From a checkpoint of a small transformer trained on Wikipedia: learned positions.
Each number is 500 + 25 x the weight over its row's rms, rounded and kept within 0 to 999. Layers, rows and columns count from 0. Numbers have three digits each. The size before them is the row's rms in percent of the matrix's.

# v: layer 7 attention value, 384x256, rms 0.151, rows 332-383, columns 0-63
# o: layer 7 attention output (transposed), 384x256, rms 0.261, rows 332-383, columns 0-63
# q: layer 7 attention query, 384x256, rms 0.154, rows 352-383, columns 0-63
# k: layer 7 attention key, 384x256, rms 0.151, rows 352-383, columns 0-63
# up: layer 7 MLP up, 1024x256, rms 0.197, rows 0-15, columns 0-63
# down: layer 7 MLP down (transposed), 1024x256, rms 0.103, rows 0-15, columns 0-63
v332 097:513531489473457492457483503508528535516444522479484511509467541522477495517550501522502526552484528485476502538522494525496476473491509482516477507515494510453495517501489553498491503570526531
o332 097:513494437525476497531469522495436520509503484528510431527470467512524464528513465493520524487534475481476520492464461472460489531506478537524513503492552526518530491510507469437496444495517471
v333 090:475534487476480511514510486516482538490521465535522501519543511499469466512526494475496524455504487492490485524524499468473492500507533507465512532489487553474512507477517514510526468455496489
o333 090:564502484468523515471478517526536508508498477503552516485497502509447518505479477508474507481511526481489534498488466503547518499510520546481522484502536488505504513454502492514530502509525513
v334 088:507464478536498479477480494504557503497481489475459489499511510500467474517499517504511491495467461548487522513495567475508480490497485495489465525532478489461453511545492479578473512496500491
o334 089:504473492476472495495477509499492478515516516580518496516451486497505487459529487513498432524465533471484522516498493476494515532481525510499504462513517492529523463449535503500499504455508474
v335 092:492502539509509515549527500513511493519520487502524506570502521481558510468456508457493512480486540536519473467523530497523482512494492577464501497508530500501492520538496480458519527499510518
o335 089:535510513496485476475503487470497521472496519492511464485529479455503482485497524510465468515516481499515522456511513478430531485515496452496510475475462505518464499490497520503499504479489514
v336 095:501494497461473471465511474473485520509456536480489476546507470524512472482512494496523472492498517518489471488530507489513519529482473478500497468517502501493518533493484468469483515527485524
o336 104:460499484524489505530469508492512501513564490473475504471477499507521505516552505484502500515491471522488512501463499489495490494501506513532466487485522480532508539506492524529494455471482470
v337 080:517536482485484524489510519506512482508509541486448520456539502534510495524493494499479507455517498532486527532500492495554533497476522481486505526507510490450478469534474496502480447473524527
o337 085:520484501480508439505462435488486499502521494538531509490483469523518524522517494553534469492486517514516484522486547497531486524523494484512510516518524499529551472479553493491525514493480500
v338 095:490473514511501516530485479461508515473508511461554509506504537496487544520504538503524486512504481510524514540505476483543451506469501477463475522506510494516468505502492500585515506480495495
o338 102:490491486490518502466514477503512511511531530501472480487534507480493522505496459513496527508509547484503501482496493538464473462499463466526529523505519484488470485494546504459488531465514502
v339 098:546518459508535543522506508454490485501507529472481533504461526485489511474495528522464518483502519532458505529511491515518514511560500529485481490483500511508477492474459477494490496506432517
o339 094:473516493517456474501523476526512517518478496484489466494508498479473535517515538512531513485514480465469492537488537475477546449477499438484523499510485474488493502548522503486518522515531488
v340 095:519486508482501509525473531466501479490489533518503544509521525471492564484440475523515509486501550529524486484491511498533536515531534520517504510526512467456522545477485498529485522517518524
o340 096:465530517468508458524532495501534530462514495473481441553496502499535479490506494474487514495540512476457466493531497501467494522474510469482475466489514469476504507475500526514547480490509534
v341 098:556514557467522453527516505527534500498505526483517457530468470484501527493484449539512551544535518507493458529498520518502496522513506523509475553519497547471482440488482523516533465456508505
o341 107:486488504519489520518516534493443493520495518473500513487527490508535449486465526466448542466518503435509509517523503520512545483486512498465511482482491516485493480510464487487512487494504483
v342 090:501503510510469483526514485546524474522508525511495544453483552522571517500498487481494520494523498462497479508481500474506491492477490530524544459562513466486495515499498482472463478485533479
o342 092:479508495494495475466493490462509497535520493531545514478506485515542469499506522553518508484461526516475530501491491555530509511475548483490489531468457521529526499504512527478489500473466570
v343 093:508498490485505505509504507523497524493517458516542458468484466459480503493513494454516497485505499497524487425530498503490519473520489488498528472515514484527490553518466518482518489473520462
o343 096:488496498497559494496493504488521462484517512526517500544511533539490509489523481500484474495513435494536493496496508508479505513483451507487550513497529562510525476505510487532489511529515476
v344 103:501508531519465501497468512460502472450545478477509512476535464495493520487513533485473452474495527512557475488502495475493522469546514477506515492462497526500474492542453512509495509467493523
o344 112:520488457492543524479543512480513532499493504475510472535455530486469496513505531515533564509476493454508497513525462545527460504457460517542507464540489534526560538507530503489511506501503520
v345 094:548481516514480514511505473489520534461494531500467529533456499532522495498503482485484445505517508444483496484533517506489534503489490483478516510525522532475544522509513491487494524488535507
o345 093:525520508506512477520493509500504549487547475479501469488492545524481456522540483480430514515453511546511488496459498522477476519502495485494507440475484433478494497538471506524533462545506532
v346 106:504483490521534505506506522472508507487460516493497503485527488455531531466524525491513489514458497506532508451513507502444490487504479491454517511475486514493468515466490514525521484512476533
o346 109:504524474480492483497486508518490469508555491503467481524508524515472474549540490482495519515521500474473467525528503481500531497476529494560483504482535479531498542490521479467497519510500494
v347 095:510525513469467505520547509498503479523464497487501541487545534474479525497503540471476476501505549518485457516525500466489534517516514514491495522493498458471508509473484457486517493539490583
o347 100:487494505515525489500458485495492496517547465500523486488526494499494485491496526518549578505507486501505514526478539479515454469511494453551472517500512460494521514528512535495505504446512523
v348 095:465436503458504494502478521469487474495531485483515496482506478499515505510526494468537503476485524522493496527521503479537507515549494487511502480436540472482518476514519476519553473455519462
o348 098:504487491475571497472548486505536523498548517478493507525513508495511503482502482517527539511527502549498526504499550496514469490497481504526562493515522464517466466529490511475501469519518516
v349 101:506478507488486510547519498468509462534540509509505473471526489510488490491491527527531478520499495507509535471481476470487472542541460547487485486487503504515470459510512524476499497524481501
o349 099:479501485483515457480506493532505560430475508497480513479505503471503557488507542523488555524509499500501472495514509517513470499487520483495522496522470517495514477496440462484497495500479505
v350 105:481463538494511524463502505523540532476533502507541473530529495477541496516502508476521520478475492481555488494460472504460486519480474568520532525511498483525447498519497524503478480447510542
o350 101:489513465479552475512504474513549507511497534476514475519463508481442563478476489505459510491490527517518533492561504517531500483535510493510471503480496542499538482500513502499454539508519524
v351 088:495496546510521454524502491474495526489495489468547505516483513534482497513507505495529498543477479528502512481457520533508492513513520474495495529502503532502489513507492479496484514476513478
o351 097:499463503475523505490539471462516531491497521497467487525470508472502448529547552502481489489503482483513450465533486475465558513466505508464484501487515485489532504525474501506483515508522506
q352 091:485527505508498497511521529481501477488510490487515520477528512426500520516489528500510542477478526523505475486430463541490446487507480509501489470485461516516487471485542559519511485513476514
k352 095:516471483529493504500466494486474508490493492519555516503478521469515525463472517489509464466477486517500498511493507475499493484535495496504473444484497541530511529536538518521474499494506484
q353 103:528513484489580536526496506487462502503470505536456508553520533485499510486490490446462486534494536456524464507515506490532526503487468517511511533531548504509509483558541472491512498502467504
k353 090:462498473463470537522485473532560525486473543486469532546490534535501503466517518517494490488501524481505521537501558459510494529473489468518500531517505506494510505552508502540479513496499510
q354 101:484579513467486531509506525510503513463518514479508508474461460499538489529515502490476523485527498533509505554507473516495465487460494531507487481511500505499536477492504488515475453537492511
k354 097:540512511509474521457528507489501529478489536494547498485517512455489494516490481477499516509513519474514504535525462507468544451503495509489479473505484477519476499474533511501536483493539534
q355 095:536478508493483487469485494503494524499491559478530510493496495513491535511511503487519502512527502494483519511481524468494465536506509500490483478460563460474488535500458491530444480490485507
k355 091:554497496468516492529502499548493484510504528459522475486509446544498503473472501476516521468492501514518515490473498508509474495510543553503481467490511501521471508499487458493517491531493508
q356 099:486509488471491457516474515487481491540479518490506505514489509496477514549448509512509491467481494451488492463519468530456492485477529519541477484511499530515537544529528471469501504516502498
k356 095:461531498519467485470497514494476511495539469531474533517474483552514517514523490502468507507520455514486479513518495472516451536508537499519461482454504551459550497492434487450471506508474517
q357 098:540495491541485501501511521486487466527472567485507508495500519492455513502502475525481437452456486500519493460510526487516521511493483498519539493482542507499470535527509472515458529481514490
k357 090:500532482506463503534483530475509513463493514499541443489484500553531501541474525483439503494505476517449529468523466470523506480477443489517465498508526527482478449509501500526488582483496486
q358 092:440500542469473512510505500462490491494514463495516503503474476478509468522532490480507484514481532503469475474474472474503510477518514479509510493529449489514489517543503456539473495499484493
k358 090:482481479510531468523477493500447541499550505470469512468475512493542493505440487484489493490526464501476478489513549451514555513492510503479464499542457499532505545484505467544491513470512488
q359 097:466528475481539488496479512477497482544501488474512460559522525483488571504496489511478468465509521507489483465507489515484512507475449530524500505483487518529531557510470493481471526499488521
k359 094:509544483515477488502507512503543499473503474496512525536487537450485523470527498532480521501476503502527508474539511505501489508502487462500469505510517485504496537512497507483530493511505539
q360 096:540470437508497479536461515560518520465476520484468497464489507454535494490509534502515475521472503505457469489516473528480505538494519529505513438458525474493549449528482497523526481486471508
k360 090:503507507558454476505508478499497481521469480464520511446508458483534505507472539474534507468524495526475537517539509484463479504493514522477483485525505493523492499520522490495532467505499469
q361 102:477470526446518465522516490505521522487467515456513471476515483476495505544477519490514464481532504527499506496475504524493517511506484514507523478478486463478504512519525499505543519533523506
k361 089:492514471475467491487503521497490508504475497515479462513485515557499514469525479521532508505559463529491521491489487464507516514516535473515497487458532510478514457500486506527562517478531479
q362 098:465512520510449508437519482488513514500522529499500495462450525502518489494499514492531521530492491522528501479486501509447502497502490512493485472458506468463541484533462504489512494483490524
k362 095:483501514494476492450515474527535534514525484473509518458523518476507508451494496493504498469501474526543507502495494495451455449520502516502521494510546478481500523479525499516541447487479510
q363 100:497508472470496478490506497507486558532493526452522545493485506498480492534483490500481492459502509488505483449528481494474529470493472478484546497518483465533502484535506466543481479501511531
k363 097:531483483526472487479489513478494487551534542500536550531500507555524498466478468490507519441560482478484504485495505495482520480482512516539502481517528479523491486462519471506495465536565500
q364 090:485484463499477495562503538497510510520507524498538494529498514493499478498477520497489470455465553492473497457526493490448511488453494506474466521436518496522492520507494511516489485519487510
k364 091:499463480496494535543449505487479557504507494511504523517476554494502503482495532527483463434494484525458538474497493514482519523481492525478494462504559493498505523489534534490497525509512522
q365 123:489515519516462491526482501533471510483508473468484506509469481472532490492514511521484530513542519496473517552460483540503474500501529517499510496471483482489504456445500487469461515543505514
k365 099:544482523509501479481504504513476499497521498470528530481510477503503471525515484503560478503511493480537471567454514524536496467558541515480525460515466436555474483472493452468486512491510458
q366 095:554476483498475521493495510506513500482473436476503468546438510528515546508506498505447479455499517516511517449482497519513513537497507536480531483517482501526478489524459497515536449538477443
k366 089:489479498511535519521466470469465486508491479492511498532546456531491495514466527535487478472530469484522507515564510480477513469500521496475521497506530519500490540527467496513512480513529499
q367 088:488540520478484485455497505520448493521500473507535496492488501470512537468508495520534530498508488444478474541471458467499497502496475498488511497516493469507520530539521519492531492514535539
k367 092:507559500464540443462514482514503535516487494465538488491452508514469502494503480503515516486540522499445480533468474560499532519547481521529524499493481467462517544500500480537558528497551500
q368 096:523505500459513505514512511511500497516461513487475535530484431538491476562486466490506491519466512482490512488508479460476454501511460481536515528528482508516489506508506541510476484478511484
k368 092:509538502479469466476503465493529571490497527516505487490462495525493509493506548488457547518494510521485523521546520510503444508501502525521453498506462497475484505473431526506482495508526499
q369 081:545498453470519512479516501481488547498469494492506513526510478532542436451515460514469480546477541498506534511528531540552485457522524522509536471496545503499471485506484491487489540509479522
k369 086:511512486505505533526465506503472507555506477482498538488484510503532481465512522515461450488534513489510521493490514517494457504486490491490504492514532519483525486513459530507506528483475483
q370 115:472532555501474513481490519552509490499557484509519491488518505485523503520541514537506532514471530490493488553480483527547433504508529507457473475497505490505545500452457502494461486526474531
k370 091:495492465538517554452475531488503487493495494486473496506507503450508507519484498542485506490454491480530472527467484513489516516501521485492478483485514482495510511486531478474530441477533514
q371 088:495517553517514519554498459515515535468498483514524477503456516525526549504519466496501486442468493479537517478517494501460495506496523486479471521484524518490518486477491478479494555474537481
k371 089:530541520489483479486498472480479520476471458481496470516477547485558531479520536456451474485504495521506482506520502532456498482539490511506556514484506517501503488485510511493510530503535502
q372 093:476528496455538518446492536459520543461491438436465518488487486526479494498550481512486557512485532516519527509487524507491502527510520529510494486493479467487512515492488487518445492520501498
k372 092:492521542517479397458476494480510485436473514543521498482474516506508471521527470495522488500567500504488470517513479452447542520507520533483514529533501488498544486485491447493527487476548459
q373 093:531489502488547483500491550486500507500502481489480529474498490493488503536495491503482462489489529450492529540533543511509539499504523485498487506469505521544518545475567521475567498506490531
k373 092:490526476453527506468504547495533510483499474489499522553511497471507499550473512497518521493484499490497524519486533526476507489494483506545518508472507499484508511461498529509493497552525545
q374 093:499496467472513491519488487493465516544514516485472543584528487517507509522492509455488475464526489483466537456514503513527506485496477527503510482488468486557484466498472504509528490471515477
k374 097:520493449453505529501519537499475511498482487518472514531436484550507451514482494552493488473516515525488499520493505429501511549492458508472481529528465507467519506466476498517514516514511482
q375 101:517506522530487501494480504476506494492457481508564527520514506479495489509504496480507509493522489540456495506496537500499519508497511460509503523507481481438466447455479538544454536473470455
k375 095:526481558500487518520488517457480499481526511532543519482499475540518448463488520472495482509518492514471506522501519495520501540487492540549531479463469478472492499495520496498446499480516505
q376 101:490547514490495509478490510564555519494511496520526484527476541479517465506535531511509489511506483481507465511422492525491479463508504491484514498466498500485500508498487513529507494464495508
k376 096:458496466540483505486459481485562546501505492513488479560521521481511483510491503453530516511505520538548452514492474493526462481532521463506487541506474515507507490485504514518537489485554456
q377 105:568475477535477482475508456488455518500545516508497513508519476481510535516455531502509480483497503512497518522549540477518522462558466528530479465515462513508488503532510512487458535490516510
k377 091:498490455522494495518488460524525536502503493549481502497534480498510540536536513532510502476494498501509521513522491483489488507514491451489540486514498491502524499484459501500489532507447448
q378 090:529497505506496474521492502478472553513444497500439483504515480518551502523514479495534491521464522451480504471483501470483491506483535515507511531537528480509498485511529490446537497488489463
k378 086:512474526509475507470507489505481551487429527536465547458488535465496509503532507477492506535478516485490501444536505479521518500526490500519534503516521477510480498534454493492497481493513495
q379 100:492516486491520526517495517456490502523544500480492543486488507467530537498482493472495466512453506518501529453515504480487531495480493529490441502489512509521518513486495507532453459511484551
k379 096:529475480501489520499522489507482457513521527500480497507484477543538495510477459487549475534445526490442517498519508516500552542489509533504503465487454522457507465478484509511503507483527554
q380 097:484478496515524465489522538475495483515533479467501515543521489517520545490449470493526474470515518495511478512530529481534490469502463503488513537476520481500521494491507500514456527560514475
k380 087:496521482553506487516493516466522471481489491494503506522515513499493478532523455540502517486476498512511496471556505536504497450529472537473522466518493458458504500553514500460469510494497463
q381 097:486473495511458499492491510461516483510478483474564484515526496514550457476457499483501525471540469461466549487540498533497531526546504515512538472500511502509453468480477557469510510489569518
k381 089:478491508495477484530516526482503484506494481498539568498491452502554495443504504509496497538492466502501540470520496518488494506529501511509535527556543525464538469527491495527476502490471513
q382 095:497483488464515467498521501525505498481523504471509520475497504490527523521549515561497519496536507478512524522464499486502463481482520473484531506460495568511517503471492466506490499499480488
k382 090:515465527494541476498506492494466476538508483491484524506537527474467503509503519499476511529472545475514455469448451467455491502507515504525496506508454515489477485501536520499500539473530495
q383 095:480511493488488478454501500520497529439527470455551463499512532483505482535512513517524548482524510491504509531449428503508478519512525510513491497500513501454509524456498491520463511471500490
k383 088:485540515469473556504487515549495483483483499458557476456487470491500494501474474513502486490516523471506475516464489468511481509470551536505520471474491452441511563497524486492468488502516494
v352 108:506488496505505497504520523524489483491499526497536499474476496543571502508559474467503521542499487518519475456511493539534484513513509485490513512503445488467488473486508492501506486532486512
o352 105:509523506502494446504494500523515523515506468498543482491509471472424538532472549458539524477523527523488501513457486468565441469541505504498522473498470497479513524531500534471494481444556472
v353 106:520498542467479534523476481525482543453467448480513505469545532516524450516534476544507485486485505519517527537511473541495536504513491519531495526504528472481441504485466500486528531513522529
o353 108:494518452489509477484523467446526489494552543501479512517449496482520481538483492503484457504495521500481524456507489488505520452530425459512512498504499504499556518513520474541494511476527457
v354 115:524460498481490501521491509497458458506509450498479521479513509512524506500501487504507526531459456519505504504518526495454519498467507529486515485512500495507512504484512477528528517475461496
o354 115:493509455516499480483506506508492547483520492480544528506504516502521545521455494501510473430501487483491487511496492503522510502485498514521472478521492526471481499493537487507497549457525525
v355 109:555472496487508485498499483495478474503476552464499474483493522491474540462495457512497476512500498492483513511493479503511498473530505497470516502507457494573483509479518457479501496505549467
o355 108:504495546545513547493491522495489481500534500542494476441506465489497502500485512547474500464515518488529500476501496561474492524481535491515472516486523493486506487488521499475479473507462509
v356 108:512514505527496486502511513511519497493494494537492493418483468510451476511503497498509491496532503510475481511529569505498450487520498473458480465438492507483447525544496471495489462480536549
o356 111:496529495552556491491508521534533525519516529519485502518496507486484482479493474529498453485522521536532461474507508522530515471516518517475505533494483512493546472498497512512498526510504462
v357 106:551506510485492546451508491506490453517489525515445529523514513505483486520509490529456520469511543502464459508491467498461459505534468513530511487468495512506518469484499459443500484524504488
o357 110:520506497479467522509515535511515508504531539521521502488513508458521505478496490525533507488503500468483500498511480507508497522475496517519511524483518461515519484501467498500476501460518486
v358 107:548529499495551524529524511521494535488490479477520558525525488525529445500503543472499502498478469537513479527497543451484483464502495498523527503485518449505492515536499484526517489483448519
o358 106:505486478518526511533492523491477521502461476518494448501471508505564465505507474506532449491484534504456512484533480499517493472513489496466520468466494489480524470462487508420515565471512514
v359 107:459475440489498498528539499493516510482502498538552541485507454489477503562495499447503533518493526508501513489520491488473479508487475504529494503510464478534495517465504530487493499494506497
o359 107:510518473510506455472457480495500469520555480482525534468511498535461497514578464522524527510517500486497508521465517507525494492519536548479501526497482519541498479465498465521440511502473526
v360 107:536513496523514513495465499531456499512521472526493484475530460518530480490495515489457466538532484480499529491515454501470503518502538504549496477489498483519506462526504449477502501499473506
o360 104:499460474467495497477481464482489519493480507524478454496523541487491537502514517547517507500515533452518504517524541498512498493505480493529509507553487490512505498489464492484513520521451502
v361 111:519545510495521470475540545484519530494497554550500460448453463490503539516531459489490518455505500531546520501533511504505505487483504444483502505502549516419536515476502482522516445511502480
o361 104:499495500487506495494471462531525520511477493507491511457513477542484462471538515553494510511509483506488462479506510506487511498508520485466490548508483490512501488508461481487493476493548504
v362 105:516538498490461480487502495548531508483517511505517444487467433454472470493502501485521469535505461541456484439511454569518498511536475438552500522478548489481496492495470500488458493514509479
o362 099:505484514495513562520462491528497526485487497542457529511486544481471499535488530529468510536513535514528536510460504491490485532502528508497548456522513496535501519467489498497512471521512489
v363 099:525509522537484501524494513460471479475479537516532497531539505468521459498483511460474482508455516526515473524488500523478514525510470506540535502539509516515501483476510492552510485539527483
o363 102:492475527490492481491526517505484497501529482481514485500500514516538526504538514554499483463514516463513512471492498501514519499488529480513502499451484531503469549457481477453512500497511478
v364 117:518475480501485488480564482476499501484557452528505492474529518479535515500537515500520482509518470448498552515522486505530488515509450509483503454515474488499530493521465569492528468519489453
o364 115:460534496482503499514479518452485541494483510467480485502512498484502568520466507507517515535501506515495483528546508513485482587499486509511508517474492466524513467461475511476504472515490500
v365 104:522517540515522504496519564477509529477472502508533454546469492533540504501455504488490499490534478491509473481519500514453513507515476471488452513524545490498529452472522515534487557516526464
o365 106:482488477485503485530489484466518481512475473547518534503481511456517499508512516481448495521520472507496500420494501523472505513499556508506540521508490513512505520516507480480484529477503532
v366 105:482543522528503524499510531469520493521514520513499461501509478476535484496483479461487483485492505559510498465540546487490507505488528534492515505438525486492517510518478498514490499513532483
o366 107:550509492454486468474495512561493512516470509527486486498497523526478508503569508576498484537473498495473492502469529496503492472480473466524516437489483489511450507489538474519532489512482541
v367 098:494523502465476513523485471434497519537544484487523491586525480478538488448529495532477482479502538539506487556480530480552536460510512455515491474488469497498498459531443542537478502473472487
o367 108:522464493492461523517473483510482492485515459534451495506494504505463479487481504519483496539505499481488435482512486482484527508489526500517479529529530509498476471547509506494538529524517467
v368 110:547476537488498480466556523494475511513528498515508518486461535507498496551510506521494435514503518525480474511490494485520523524498541483480477495511501517520474523503472516498513505497491483
o368 106:469485471502511516513495517474521514481530493525467474456503481538515505447471473551506473486486483462484506461538504541481523479457493509448486513509481510457517495508516524547497468493486509
v369 097:542479510511496540503508513476477516511475489493516521488515465481482490487519486496465478495531476494456501493465504471541485543504506540481519487494476507471515543502523510540502496462439525
o369 103:486528525556477485500491523463543486490498441510542496494466544536524494509500491468507487449519487509518479477554524469493516506465528470517525498481483521473496507474490499494482534487499488
v370 108:485537495522459475500506498455497526512462477489485531506489512460521483481501482469444531537517514496467468455543523527503535499498504456463519454505523510484519505525526545485485518489506492
o370 109:444472491464507489503529533469521461485503496504528470483487527487513486503505500555504553492483526513496492502465460551483456521480527496511520477501512483461514535456524491563472499529479488
v371 110:453512509502530493462534486496511486496463490457486511503491517524502462503476515542529489481526449500466555522478468477504551483500532504526520502492527487483497464530496525491511491525507534
o371 107:486491535489502511506495478490473492499555525513491478532499547493513516490522465477520489525488524486495470516455548474494519484526488497490479490460464471529517532497529523503465508490495485
v372 114:490469509497473458506510513505517516500539487542509496507492485523508560551480525470474481505546516476516495508451447482478491523478517476468508524514535566492534495499512496531526523520500523
o372 115:518521465505490499543500509483487492483463516499536525522554487506499450490475477460462486481522451539494522500519544502508475508501497451536545527500450496537433494499463567487465511450523446
v373 098:544485541513505512481504496502489480499492546514502498462490534501460453501514518515475508510524533467474502479537496526524486565464454535521512484451532511493497507461486475497518515434547512
o373 104:481492438488495501485479558525519541482519489503509528533470512485551520449507466483521440500533468481521493491515494523506486507521491541541482484488535486552508499484482488481486468507498475
v374 104:518511481535489486506514472430513515468448559476452483502483480473502498519516528490527495524493515509476511533521518525487517506526556508520497541500504486444478507468497462544492500524533501
o374 111:483494530528466487505482517496493465533488478517485491480482515462514466508497513486511472477472486542473485462550514504479514515489444508463516467545471491523504505513503499533477460493511514
v375 096:488486514498479516482492493524486504503469514485443534494504484495506478454555499529496503506481508500530508545492482537474481526479484493516529473501485500520500498496477547516500489507486519
o375 101:485511475489459526476453460488450481498493514519451507550510551481519505515525484520472486572444518519516546527484532487486494528528517502528476489468498470549521541493490477516498487462473472
v376 108:481484509495525492515485454530500480484500524545485478488502530445485503466503518498469522531457521522505475531503503470533497520533516479528497550480518459561534501493518539460510524551496494
o376 104:504488508569487542523487499480486504500488517454505523454507532475483546492498551488487465501506554528489529473496516487469473510476483521478468473501508524472516476423519484514493480505539474
v377 113:500516463495463515492486491494559503506479500523486563527532511484512543525471558509484483484489516528493488464530514476553490502503530529498526509491525514480489552493507517519481440458558523
o377 116:480528479526468516476533519533512525450556483457497499485511505529532464502515485499526467552515505485495489482482509496496520495502517516462496483492501474519498514477460513485517513556510495
v378 107:526486473509529475483481518483515518466518482507433521526492481501519543492507490498525471499496491527543492495508466517490482471535528470506539474517494471487516487521482478477506504512499500
o378 108:479523511519493527505498507529500488497475508480498445495510503489477478484506487508485476505504489519487468493539484504494505560503481478483465514531519506509508553517470497519470527468483496
v379 107:516491494483491553503556518488518492483483453510541541466473494491488512459519472491505469457484489471516493508479542473525477508526523500496541468464509484486467455481472493506476515515487534
o379 107:530553525507523507486516518510528500468508468528527477509497520513474500517517498505472498518516484492477523506491492533507474519492483484452491503464499482460541512474533563504508498514475497
v380 096:523499499526472462468540481480487521506523500491524520503533459483543486530473538479495504505493509508533539514513545496501506465483508439487497505556508502473486485497528471513484483481535524
o380 098:482505507471499491518464510542530448513509480543486476506522496531485491520513478512487478482438465475497489466518492528507496495506550467556517477471501560469506541462451517460489488524486500
v381 104:484513449496478494533501474478488487456505494514491505478534527490524473500491479502484495488507506498475503485510518522515462471524517514512498483471491580511527502531551535508516449491496483
o381 097:508513569504495479475462467554510523502475504476564514489502478483479500510503502505523499511537487477492487492480469549507512496486511488493547480557484488505488509461430483492452530507506522
v382 097:512503521502488516537520514444505491548531482507492510478504512470469516504525519488483507459480529493529453471530474511486475510480516439509482469469508491527463510530532466469523490504485489
o382 098:490473467497525511475530527519529461494539512483450451508494502486459478515515504554509535509525500496474519500503490532473496489520524476494513482484475483555478461520550502485507545528509442
v383 104:518505476504507522491480466560514463467530484498480519513490495490479474477471448507482525527469458505464497452453446477492515497493481487474495518494509514501518509503527495470485495453536491
o383 108:515524494510478526535476503526470495502518543478485488502490484538544479548474518503492488453498478538530424529513493499520453506484497484507515481530515536471458504473515521480501475529463467
up0 095:533529530441469485432483532510482500518513515503490492494468475527499515511546476477510518495508519478511552486483505514524504518507503463483572489504576506491521520423518513525506485492461485
down0 092:514485515498553527480533478497482463513495515488473506532455455484519532480487508504481481505511522519489483511539503483510467486549473525491495519463503512522490535489461501499539515484532548
up1 095:476513456520503532479538490491528525536476473450469490522515525501489488476476455519488555471460506479498515475437531525492522508527472496547497528551512481426558487518495494457503482503526503
down1 093:489457479479495489564484502482485513496512509526516498489521516480489525499482525495492490485485480499547469480544506517483499499532517472477477512516542482487472464501507493536511483496470455
up2 106:498472531488483544523503531450515521516465544522471496523524457470503487504468505510506472495450514484482500498500530498477498518508548487501485503512456530519508446488502453525490526501499500
down2 104:521494496545492487515499467490490524470543475498491499482504561485522515500481492478494486521509521471547529503497470527523482531502456476479513480455577450494528471523453475490507494523536495
up3 106:485479515509522501502494509493494504514473512500499477467511478509518514518487495524498497528527486513539511528515499505497475468544526494472486480516529502448502498536461508526499479501447510
down3 112:498509557493483488504515516491443493526503485571489514513506493480482530494483519463468507530488529439480470546505493494542457507510525486475483535494516497494467501495474442462555550530556524
up4 097:498523482461511506487475494509506494483485488492536476465496463484520494512545485526494498533465462544467472500547513486498518490546512539462483500497496553459468477489498475461476527470484507
down4 096:465492489509505522476493477490528491473468518473490486523496482494506477433493499492519473517489449508523520472480521474489489489520509531483535462449498486511477499447461497522549482502500526
up5 101:525505511494482494530511522547517468470460495491501480482494491504501483525479498520494470475508535528513512529489490450498479484491526552492508545508439498498474465554509466498482516495453499
down5 100:488498468544502460503494462483476464506491506493533513518543496476470488504499491490494479542529540492493465525501478530538499510547457476522502503522489502481486515501490477445476491483554469
up6 097:506517506472535501517487441468487551538505504488525520472488526527530493465531488516487479459488487486479486514522503540483517520467559496479502525520512483509482540473466524514454513511509416
down6 090:504480470522455494509497508494470514506502529494498490540481458500485454494468485515511498514468468485495462475482468505532478495495494534493529483547548484502494548517521537508512493444487489
up7 100:528501517468482477461500509497497481493512513527510506489498541481488507522534519535530449507537509459485443467482498531506508505504500540504497512517528519489528500501488511469467488511508500
down7 098:507528499483500484449493537518486476477494506491478470527494532516515514505508469504488470467498520573491518480468509481510487513515493492476507465499494455508532503510477541522459472486492463
up8 100:519502521492490521484493493445521457524476489494473513488507512463525507466461512454512447501479446497518515442514557491512498475484499496563525473517531459524506539508493493491510494520467461
down8 097:521448506483513521545513478463484482489521495480507536498492454495474469492540519557524480458476477474521455530480495496518465518483481513502524556492545526531499533490504502489491481515523513
up9 101:480506489536492472469482454544485489495514519481522492477511506495527565534513486510499516486531502511476500513480502506496478461489492503520462514533487503489492501534519514508502449499521476
down9 105:529517488443476471482461515506516480527471506517508472534506466473509467510495507511535496510452522503481491476504500529489497504483483448488528499510468491529494500504487490504457526484480511
up10 098:470520522501528508462461492498514505528486517467535536472513540516510539566524460463492521465455461515515507502505498467524522499455505490477475539465502522485514493491494518481502493497510505
down10 099:470496517474491527540465508524490493504509505484497486534516500498506526495501519518440503520505480536492465505516478565514523474501504520506519509531526475507504480507511567455510484470526514
up11 099:501486529495518519490507460478510523524515507483477513466435491519530467476528492494452512532496496485507468485512522469468505503483496492486481483537505505507470507529499499516566534531511459
down11 099:523514532492518497504490501481467518540463490517512524521462521559483538477537503531511505500499494514529488526468473495497488475475517508469475525490519456516496462519490496488508437458523519
up12 100:502472509521506486522486505475513476526507499497522498512505510476478527515483508479434515508482484477491505486509518505490433511501470540471541467473538495502496510450474509503490507480484528
down12 100:511492502461505506491495486462516491510436502504497526510498550501532464515499482528552491471514522510532496533453513552463534477521484518540489482495525504522461507554499510498487498486509520
up13 106:538496493440489490498480462521492514537496519456490472498464525473481520478501477465472493473502502506482503521480521535515490511558509475449527513491482541472490483529510500511522531476514518
down13 110:502454523516525526496490478479508499480501492486487466504490492525529473509457491562498484501514491522501500490457487458542496499559527537519520479483478496495516482503459473486521506485506500
up14 091:486501460483513512488538510498508502464509529513496471572508517497529515459516450484492470482503491484510483449551493472533510451501476466487451507502525506453478492540509522500474519450468553
down14 095:531470548497490502463505494520473489517459504473470493478479472500489531530498531510491511513487532514523526531474538475471506488478544522519543519463447525499491474469498474521550501514532443
up15 097:500475523478500512498502471505530516505504508509493474537465498479509458518481480528443529514510516517490485481523488474510525499513462525487482574487568472490523464490516487486460516501507502
down15 101:505489497505514520468515492512489516483503489542505502481509555511501508484499538484529558477498498519515482488507468539475473509521516502532454508502484478469506475490459506486503509508506486